python train.py --d_model=512 --head_dim=64 --norm_eps=1e-05 --positions="rope" --tie_embeddings=false --init_std_o=0.037 --init_mimetic=0.7 --optimizer="adam_hyperball" --warmup_steps=385 --schedule="wsd" --decay_shape="linear" --batch_tokens=131072 --train_tokens=783100000
Each number is 200 + 30 x the weight over the matrix's rms, rounded and kept within 0 to 999. Layers, rows and columns count from 0.

# layer 4 MLP up, 1344x512, rms 0.0427, rows 1176-1192, columns 256-319
215,169,189,226,222,197,178,232,258,208,234,175,179,200,189,169,240,220,183,201,215,171,209,246,195,247,172,173,165,224,229,244,232,242,245,245,221,230,172,205,245,208,210,186,168,196,178,211,190,168,190,150,184,224,219,233,195,245,184,196,228,188,231,184
191,138,145,173,181,217,199,190,194,218,214,204,278,195,127,130,198,184,208,207,191,191,184,174,195,163,209,203,169,182,201,212,150,238,251,198,219,230,176,201,238,218,173,201,175,203,148,164,219,222,206,213,177,168,200,224,167,145,165,199,179,215,268,179
188,179,255,193,223,220,221,143,212,204,146,194,156,183,177,209,182,192,211,161,175,225,223,184,208,208,182,207,196,237,207,235,171,158,180,187,209,206,167,211,200,203,120,167,201,247,214,205,201,231,205,204,256,194,217,224,206,173,139,197,203,224,226,179
182,202,208,201,207,191,207,188,190,181,197,172,196,180,191,193,197,197,216,202,269,177,190,175,197,203,193,217,190,200,264,209,226,212,198,197,227,230,157,235,204,187,187,207,205,173,220,198,202,198,208,273,179,183,252,221,222,223,233,205,174,225,177,192
193,160,207,176,150,194,227,214,206,199,187,186,218,217,200,217,199,190,227,147,200,140,212,202,172,193,211,184,240,223,203,207,214,188,203,234,232,169,171,184,224,197,193,217,160,198,164,202,215,164,175,179,175,227,241,199,168,251,176,189,226,168,217,198
195,230,238,200,178,182,190,198,231,220,192,216,211,239,228,226,196,189,183,213,230,221,224,223,184,176,156,192,188,221,153,209,233,228,234,171,270,200,171,258,188,253,197,215,226,178,237,145,258,179,153,230,169,180,174,187,155,200,175,174,227,229,235,235
259,177,204,217,221,270,250,199,172,222,227,143,204,183,203,219,221,177,191,172,205,122,215,191,168,240,186,185,186,146,124,175,230,233,144,146,219,198,174,172,154,192,147,224,197,193,218,216,187,235,220,269,177,186,238,226,162,226,226,206,160,213,196,144
187,201,196,224,242,228,223,192,224,210,159,210,193,223,153,218,232,256,220,237,162,182,226,163,124,232,253,204,261,218,217,258,160,188,188,153,207,186,169,156,237,211,210,225,151,191,222,215,237,162,204,175,212,217,204,188,174,239,199,216,153,196,190,219
229,184,184,201,193,248,211,228,166,164,218,156,206,201,233,164,146,153,170,193,173,135,228,149,185,195,229,232,244,181,248,130,188,214,189,151,159,176,213,285,170,192,167,207,140,175,184,256,211,180,170,188,204,179,207,229,180,199,193,166,138,175,203,203
173,214,213,187,198,134,203,179,175,197,157,184,188,196,161,185,182,208,158,128,178,245,221,139,181,215,213,220,210,174,178,156,224,162,148,206,224,203,182,261,208,164,198,168,189,200,202,241,253,235,173,216,249,192,234,148,219,274,186,181,142,200,221,231
169,200,190,193,202,233,158,219,233,232,204,145,203,214,216,243,170,176,184,214,181,227,192,173,211,201,147,194,218,218,260,175,237,167,222,188,229,155,183,181,181,235,221,216,221,216,217,170,185,138,206,164,225,213,206,205,201,194,242,196,241,213,160,241
229,173,183,224,241,179,207,192,213,242,119,217,165,221,219,228,186,169,262,183,210,184,244,190,206,224,170,163,207,184,183,270,174,172,206,202,211,244,210,205,183,216,197,195,168,189,233,205,175,221,214,245,232,244,230,189,160,179,265,223,181,182,217,226
212,220,213,224,233,157,114,215,182,159,204,222,227,163,197,192,195,199,205,215,188,288,203,219,151,215,185,246,187,190,161,208,245,204,212,170,221,199,232,147,177,204,149,162,164,184,184,147,187,198,196,149,178,223,262,198,166,211,215,195,195,173,197,199
210,204,279,187,172,177,144,231,179,176,240,276,219,207,221,201,170,186,211,171,189,206,186,208,227,208,175,172,197,218,171,233,184,190,207,217,202,195,160,179,158,176,257,223,255,151,231,218,213,159,213,189,168,210,208,209,131,214,146,161,163,190,186,231
199,218,208,217,225,153,214,195,166,182,209,215,178,163,289,166,218,256,164,214,168,209,220,198,152,252,218,200,275,242,162,244,158,191,191,208,225,212,223,215,232,206,204,153,258,136,204,158,217,184,142,171,208,169,196,225,291,209,216,204,242,157,225,212
188,169,210,145,251,185,173,202,147,199,176,230,207,151,212,171,216,211,172,193,185,216,189,181,187,240,225,142,172,197,196,184,235,154,152,202,155,135,154,242,183,197,189,224,145,208,200,153,218,188,213,126,196,197,175,177,223,183,234,192,208,216,253,218
246,179,165,215,172,212,231,196,175,178,229,195,187,167,178,177,164,222,181,259,174,189,164,194,198,238,257,298,249,216,233,239,217,212,179,175,225,210,203,192,187,159,256,189,158,194,180,215,241,186,172,229,211,235,170,178,168,175,120,212,222,203,193,242
# layer 4 MLP down (transposed), 1344x512, rms 0.0428, rows 1176-1192, columns 256-319
176,174,195,205,193,224,230,264,220,247,181,247,247,223,190,245,209,211,168,170,216,197,176,214,221,229,237,193,212,181,195,270,206,161,203,241,191,193,224,169,236,158,197,224,190,165,207,189,178,220,200,146,217,187,186,160,160,229,206,196,160,256,225,204
195,247,201,245,205,140,182,221,193,212,198,179,231,280,232,198,172,195,171,217,200,231,223,177,229,204,258,201,194,166,157,218,205,220,143,213,175,231,142,188,182,247,197,191,189,150,215,124,269,203,225,204,191,189,207,177,215,242,163,145,227,229,204,195
183,237,236,216,243,227,201,220,205,200,172,199,207,180,245,214,208,199,141,191,239,176,174,164,173,145,211,183,176,154,187,209,182,188,187,196,185,202,225,199,232,220,208,193,244,164,172,185,204,159,169,188,197,213,219,216,179,157,190,248,199,161,231,223
212,224,168,196,260,219,202,202,190,232,189,221,199,176,138,205,227,229,223,166,203,218,144,167,254,261,243,165,222,177,215,253,225,222,188,203,196,205,217,184,194,203,196,169,188,199,225,156,171,251,231,240,218,205,201,196,218,187,238,188,216,170,190,219
198,167,202,243,191,215,236,215,163,224,232,225,164,240,201,217,206,172,191,189,162,195,217,182,230,193,233,220,174,209,205,215,231,211,206,158,188,183,209,195,222,182,149,189,186,174,230,149,206,178,160,158,205,189,211,216,194,176,185,180,212,218,191,254
213,219,205,227,216,210,213,172,222,223,230,202,212,197,194,184,129,228,179,215,198,179,185,188,192,205,208,167,198,162,194,156,180,172,207,216,163,206,222,207,200,156,226,180,212,203,211,199,139,152,188,239,253,212,202,229,162,188,207,200,211,167,198,148
195,186,160,227,200,228,216,255,246,189,225,201,141,173,136,210,147,165,202,203,210,186,204,198,190,214,198,198,159,155,198,169,185,246,177,153,206,192,186,232,268,179,189,204,175,191,173,223,199,243,199,155,199,241,186,208,223,221,202,214,232,252,264,213
174,128,211,196,180,221,204,183,210,239,208,177,207,226,209,229,221,228,225,222,174,213,207,200,212,204,255,236,208,227,192,231,200,223,230,241,227,195,196,175,171,179,187,252,243,185,204,179,193,208,193,220,200,194,249,188,233,172,176,225,193,204,196,160
164,238,224,222,196,214,227,179,195,164,293,174,177,214,195,213,181,154,185,238,223,220,188,222,199,180,232,232,239,198,199,206,195,199,212,183,186,193,204,224,196,202,199,207,163,260,209,224,221,151,213,195,224,184,209,231,176,179,233,138,169,155,177,192
248,170,202,194,205,158,218,180,211,184,215,238,237,243,205,144,204,217,183,198,199,211,208,165,238,225,245,182,195,183,162,190,196,167,156,231,177,203,254,247,222,124,190,234,230,232,218,197,184,210,276,221,255,200,192,135,196,185,197,232,234,163,224,219
210,205,178,246,208,215,193,224,259,179,153,149,193,148,221,192,169,225,144,236,208,224,228,242,165,218,129,181,201,198,228,200,220,205,208,152,202,220,191,158,164,261,194,239,190,208,205,230,177,192,243,222,204,238,258,146,216,196,177,202,187,175,211,232
189,219,263,202,215,196,178,208,262,224,167,236,209,162,211,220,195,180,191,178,167,226,209,146,208,226,232,167,157,143,233,223,245,223,210,178,209,170,222,213,210,163,257,204,183,195,227,234,167,195,225,192,215,152,190,233,165,223,143,220,127,181,215,209
158,137,190,195,160,237,142,204,126,224,155,186,253,229,228,214,153,163,219,169,203,179,165,172,188,211,166,256,252,208,184,200,260,196,243,169,249,225,207,166,187,159,211,154,240,262,196,209,180,187,197,211,151,224,207,164,204,155,161,204,231,202,162,158
126,226,153,254,159,223,189,160,169,174,233,221,225,207,182,214,132,164,230,152,159,260,217,181,176,254,134,183,197,172,169,216,250,199,214,189,186,193,199,184,144,231,179,228,269,204,250,250,250,203,145,224,165,223,203,236,167,228,140,166,179,201,202,186
170,182,178,182,255,213,227,221,178,215,153,193,238,169,199,218,146,204,245,201,209,285,182,184,231,181,247,183,258,233,212,228,265,167,165,185,230,228,194,220,190,195,133,162,176,193,212,207,219,197,206,221,227,148,179,197,239,257,198,217,183,145,220,246
220,206,244,222,157,238,194,222,166,213,232,185,261,166,205,237,210,198,230,241,226,191,180,170,214,207,204,253,153,162,236,208,174,208,194,216,241,184,194,216,205,233,203,176,239,205,194,219,200,171,144,212,176,218,245,184,183,228,218,204,215,217,144,178
223,218,169,161,147,208,194,206,181,191,217,218,199,182,152,274,215,197,194,205,240,173,179,239,162,183,274,212,214,231,207,206,223,225,198,146,155,181,248,183,177,231,244,189,203,253,230,182,196,154,176,227,241,236,208,220,225,211,172,187,185,238,217,224
# layer 4 MLP gate, 1344x512, rms 0.0427, rows 1177-1193, columns 256-319
215,157,211,165,197,130,181,184,145,245,203,221,198,161,238,248,215,198,162,231,162,264,251,206,145,168,193,132,200,181,165,238,184,264,229,202,240,188,180,218,129,186,204,237,214,219,223,180,194,202,132,170,177,180,213,248,183,162,157,162,181,252,211,233
174,213,188,249,196,190,177,182,182,246,200,221,241,160,164,240,215,166,208,217,167,173,200,204,205,221,187,175,239,222,214,207,170,196,190,198,234,215,186,155,196,211,159,183,133,160,191,166,211,215,222,124,194,218,235,198,173,222,246,170,214,228,156,188
177,190,204,242,159,195,261,166,169,198,209,193,199,203,222,204,197,205,202,151,246,240,225,186,271,201,196,178,240,187,192,213,242,217,154,203,211,177,155,209,211,227,217,209,241,277,227,197,207,207,246,206,218,260,158,201,146,191,223,147,203,151,227,229
185,131,228,174,179,178,190,211,209,195,257,143,207,190,209,190,215,219,220,174,235,128,184,179,233,232,189,158,181,138,158,254,218,192,199,267,205,233,191,165,221,190,222,163,207,199,157,172,227,184,180,179,161,299,186,230,188,257,223,134,267,153,238,195
217,223,278,179,161,119,240,240,182,200,203,118,198,131,245,214,203,156,205,186,202,180,197,233,171,200,169,202,233,195,206,212,209,222,192,175,160,220,193,196,152,182,225,193,199,189,194,202,243,176,136,207,219,171,194,240,158,171,182,170,181,162,238,195
166,209,152,163,222,132,183,246,264,200,202,213,267,198,213,199,207,153,168,192,199,274,197,203,215,182,213,235,216,176,214,205,216,222,206,165,233,226,290,202,239,218,186,186,236,190,214,184,206,131,230,168,169,217,195,160,181,177,247,185,201,200,183,183
209,181,172,168,143,234,192,232,198,197,182,220,190,217,202,245,207,206,248,211,186,209,231,231,154,246,178,218,195,155,199,152,177,147,202,198,195,131,214,174,147,149,201,143,215,189,126,214,142,184,203,196,179,249,154,207,180,205,197,167,243,251,192,139
210,133,226,231,210,205,197,205,173,147,211,170,241,144,182,167,226,186,175,179,171,180,223,144,192,215,249,214,212,183,233,201,219,240,277,155,236,248,202,235,165,208,236,207,197,179,193,271,176,199,166,147,178,236,244,257,207,176,204,158,194,248,188,187
179,234,172,201,179,204,162,195,192,216,189,187,180,188,168,182,223,202,225,105,171,272,204,148,166,171,174,198,171,179,159,171,209,255,164,196,168,186,217,201,201,224,162,241,223,211,215,168,226,190,197,120,143,163,236,203,185,157,200,143,134,188,165,195
146,176,199,195,213,207,172,214,201,185,192,186,253,212,248,208,244,185,159,209,183,236,184,188,229,257,224,234,167,213,204,195,215,172,246,227,224,166,252,244,150,239,232,227,216,260,188,133,178,162,189,232,194,186,201,241,158,199,171,199,241,225,159,192
201,213,199,202,135,175,200,227,162,215,174,105,183,226,181,179,203,217,185,203,205,189,195,205,235,174,217,186,199,214,228,171,179,194,192,209,192,228,249,196,153,198,230,175,195,190,254,139,193,218,145,169,149,216,219,193,202,180,216,198,231,164,223,166
212,219,202,188,154,198,196,244,199,210,159,222,176,199,180,184,221,197,238,217,162,221,213,188,183,215,249,178,166,203,209,210,223,226,153,237,200,196,207,178,185,164,193,280,234,215,176,240,273,191,195,192,190,213,171,193,210,205,199,226,216,210,173,203
205,160,226,199,191,202,187,184,258,142,182,176,263,201,195,186,190,167,171,247,206,159,199,185,218,245,172,244,184,206,100,191,207,163,243,211,206,167,204,245,201,202,229,156,233,232,207,157,141,211,203,178,169,201,244,215,273,211,222,152,240,263,173,202
211,225,193,217,206,178,232,249,180,192,221,239,169,142,192,209,224,200,153,243,223,183,184,229,139,157,191,156,255,164,184,281,238,222,203,189,212,292,227,189,283,230,195,177,271,187,162,148,248,253,196,148,200,141,218,248,204,241,241,143,223,193,276,177
209,195,209,231,197,170,157,230,172,213,224,220,215,236,195,176,215,200,236,212,192,190,202,187,212,254,208,188,145,255,164,223,180,204,253,226,215,220,174,208,208,199,218,184,175,216,218,201,260,223,181,169,212,194,221,194,241,201,281,230,266,239,192,153
211,266,183,162,200,168,179,171,201,150,190,198,141,174,179,242,252,250,230,201,219,212,237,227,204,161,223,190,183,184,214,150,185,241,193,180,179,223,213,302,160,178,264,189,239,263,269,136,214,185,172,224,256,169,214,178,185,190,223,195,165,206,210,172
237,151,216,273,196,245,183,174,208,208,170,242,245,201,180,189,231,229,197,190,219,232,232,211,212,216,217,197,174,224,223,194,203,190,235,131,197,226,242,200,264,209,216,184,245,198,152,185,248,234,202,191,235,209,240,181,167,189,228,230,201,189,159,282